config.yaml
n_layer: 10
d_model: 160
n_head: 5
n_kv_head: 1
head_dim: 32
d_mlp: 448
vocab_size: 8192
activation: "geglu"
norm: "rmsnorm"
norm_place: "pre"
norm_eps: 1e-05
positions: "learned"
qk_norm: false
attn_scale: 0.177
bias: "none"
tie_embeddings: true
parallel_block: false
init: "normal"
init_std_qkv: 0.0318
init_std_o: 0.0
init_std_up: 0.0318
init_std_down: 0.0
optimizer: "adamw"
lr: 0.00249
beta1: 0.9
beta2: 0.98
weight_decay: 0.067
lr_head: 0.00513
warmup_steps: 544
schedule: "wsd"
decay_fraction: 0.814
decay_shape: "linear"
final_lr_fraction: 0.0
batch_tokens: 16384
seq_len: 256
doc_mask: true
train_tokens: 104300000
steps: 6366
dataset: "wikipedia_en"
Each number is 500 + 50 x the weight over its row's rms, rounded and kept within 0 to 999. Layers, rows and columns count from 0. Numbers have three digits each. The size before them is the row's rms in percent of the matrix's.

# layer 7 attention value, 32x160, rms 0.0978, rows 11-16, columns 0-79
097:532592472581454519405578466447463478508449438509589471524511479525444515550462406522460422545438519501469460536443439499529491498472539566480524557447514601492414550456436520439460492504635586485527412457569579501458493523452555550607551473
089:490367510482513448498503494567519418513478337546451515492497512515529508565520443493476587540501595523411484522623536461507441508508487461466589510497517450513412547535469534517483457552469416459444623426472494419586456500570540537551519454
095:474497548511412482446505531444541493461519502536519487518535514537466489503510408474515494511474519452426470424505504527505450482450463538507430539448509501523532496575496556477598502462577432461452532482485530427477434488438525534577581466
100:600410468479546447474554485445463522522535535475574556482512456565480489566428494450520546392474515465514528529425562436466485477551475478475471523570477495530486422499526375506488533503564478508595495485470536413477626497533517449433556474
095:546532453555431584478498382522451488505532427522441539481491463515410485454571462501502462458411485536399456517498506611495549491381506530497479433588474540515500496536441501476465452479458462471462499445478483505550517455430430492555528591
101:559528496514490537460473466492451517473482455495558505598527500500483461412397502456422396489418482499510540446446411503500488466454531504524509410589509411459521478526535457468565482467533506512514493467522392475412571454537513414473440661
# layer 7 attention output (transposed), 160x160, rms 0.097, rows 11-16,43-48,75-80,107-112,139-143, columns 0-79
089:499426529589486544512506496451489492454538446496578419573501570522421516487471495404517491519451571450510451548493539490488457466480546445454538527544561512458618555484560500427427555480527566553458509559502457573476486471550469549461529522
095:454526449526507506485473451449416467469456518503491558386431433455511531425520540370436495529561496486541467553513489436510544482474527574578500520571527539466396512455530534400479505538504538488552499507464460480573590602569531472472503550
101:529477458485548509502439506566463528498487477562482487555477502511491530504454534422459541504488518415591459521505437519534469487450485505448467523596557517495480424474480396444559488558489525471614624426558500474526573497578481519548501467
088:463457577526458482483477514542513485457532481533514543612612477536549458452462475505535463506530578457398505446431472498439381511525481480457495396472550496445492526524446476524577501511473438508415557532493466494540434582403461525451516491
087:486533454499513475463414524543460549466463438563457526446491481486517522483457519518442536564507433542575448513510438507484463522526544556511461499554572554535513497420534483524596508523445489514543611380567503461477521511553502520444471544
090:413483369381474565419490499611560483492524498592403618477432453494582402457549587462538477482483598446549442550455510545562500553477541513597462542476467493581480422473447423496542487485496524472578541473527591457512529521469465549492592466
109:495421441544551489466610549499525510503584491474548496417461559570488530410483523504458435402427426369495446565477552603485496467538454521482565499549502436528510461428477497507575532487515468477491492557506482486568458565523551471513493417
101:534525520489456495480532501498558506496439514485468468556467473443396440511433473557557547533469568552566521482432527519452508504519502542523541467423440476498532634450499495520448504434526552587543526462533441496544505462525473476465516523
093:502476469589439493523470506574480396474473503443483480463540492551465502528474627533492524520498423471572515446501468599560527521508496514480496491543454498482470504482473497481420486440502484527647469516563456544459540461460544537581573479
111:435469473445432550543481523448440475524544469552573471522455435551480470487468524566408566410573437480472586411518425466502550507505496510527529459422493489484488529483570540461495499476425547427536571517525534574433526492541615577433510415
110:496539476580516543607479490552482493493397485439490455605516446445487588470467526468499550537542507574558418534410565559440525507416514439493487567444549450474487442432525503454428508550521494555557468439517472485461527548494467473527544565
116:508443514487465565506452447399476453581426603564482441468449447513467550451583494490401566498539619510461560500601415611555519597443450473587377567533606555477498413520465544505463551539474488477518502493447613437510554479530540486443510485
082:486447527594491567498507579446476414605576393479506445545523551452481482471444520521557527501530481458536456583548536520483410497525584499442537461463566495572565496537447465464492501513547527537499420523489466525527524392502439516405562557
085:442567471572496505401560486527567489519468458550491570463461432550474587483465535439430497410522462471554473513549509392549521547493554554486470562542647565525450519461503497543505559485486510519549468598376497547561575522511542542594476521
090:566473525442511402440458563459491543567410462579559420525496457491484524519490454610501519491412533491494607575531512585566480500553453421449451576449603501516483456572532477520535479548483479469488589612511539374478538485486498449512493453
090:520442562561486548469497504513536502445565520497581428593612517401547505457549549432538480426503522628489491448530480450397488443496461423440604460489487499383492525500431601475462517487464447545512468495410414496519421475525488478524440441
083:474514486515438492538535564496526529503428527459447477478465537494463509568422461588497520461585511444585464534551449505565544580540513548550500531449573504546528564563505512540553503484448490475457564544542522473495553578463548383463467588
092:506500483384372578493533485510565506597556523504415431451414479449539398546526457471532449482490501499471509483459631575494555591567463515570582497487448535465585475617517459549491445487478503424529489516603567495537505508526422534525491383
102:505399530569476467502543563525540533523500481506486492470453498601453568445475518567445512425477380452534546620488487589401460553453483393511552435492559489487521486459514532404554575472482468483490471603442444451602545553549498450489568526
081:499498513482599519539530493482494512466480484512508504416488445403417436451499479537464524511394490519513518500509496530474583459538552528541444479492437446517504644476449482546513490470506500552577559370427442455486551523573529507418474584
109:536417554485518528447433412530574528449488504523468488485505447525511563494527556464480503567459502484580515448555462640562518539528513488463484589590500541504501524532454450506508494574494393538555557510556460499508493436544455564604538428
105:450410537521393580490528569452458463561516445566563488619487528541543549507498463530533492400573523576467556437500434461472489467440440562485533439429572519409471454569554573450459490547441534439521493561505533559449495391484531495485475446
102:491460555485476566542445434525558526428454523446353446464522492458501510463432515494469586537547500517618388507506515515476593529506512475508500568555516518454470549472477509486488484571481372537556514436507420488533464598562457402463506507
107:459462454500382463392477472576541494576503546487411428467416527497458500441523497543416544476584537491500523526447428579581577610480480495567416409513511551500490424599412514465460581511437464468509472478545598467572548514464509413478485489
099:475469515520587505410438594479496518485568496466509505479542491543464544383434557474465441485535506461490560554442393472475442455517502423498420429568538426561551512443511528498478561467441449519536559532496403434531544547442499477499528565
094:558515449595547497504526518508462521407467565444491431503556485471451424546591509579513541423445470438503468569484468532491500447572518606515476441509516432466500497560484510488553495499486475485465532477509446455477504491556517601377533530
087:513455597506537586473489530460549542582490512498498496557421498622485597499540455402533432533422572431540508441405529568458456425473518452549482475539527403546545476452450523417451521486464461489503524571483421534540537426439444513523540424
106:471518505508421484602483525508455481490525471576495421544549508484475496520630474632540509402439441569471433511469505449526433446500547579513508463484541527418505516618473523460524501510546451474487516517483524479494503426512559568475493495
106:439439564505541477431490527492501488474551494443500540476465467556494528464412557388437487578564572434536543462520492494408544475471463442483501523524516467541523531408501554487473561536438495493483483470493440473515463599459398424487477568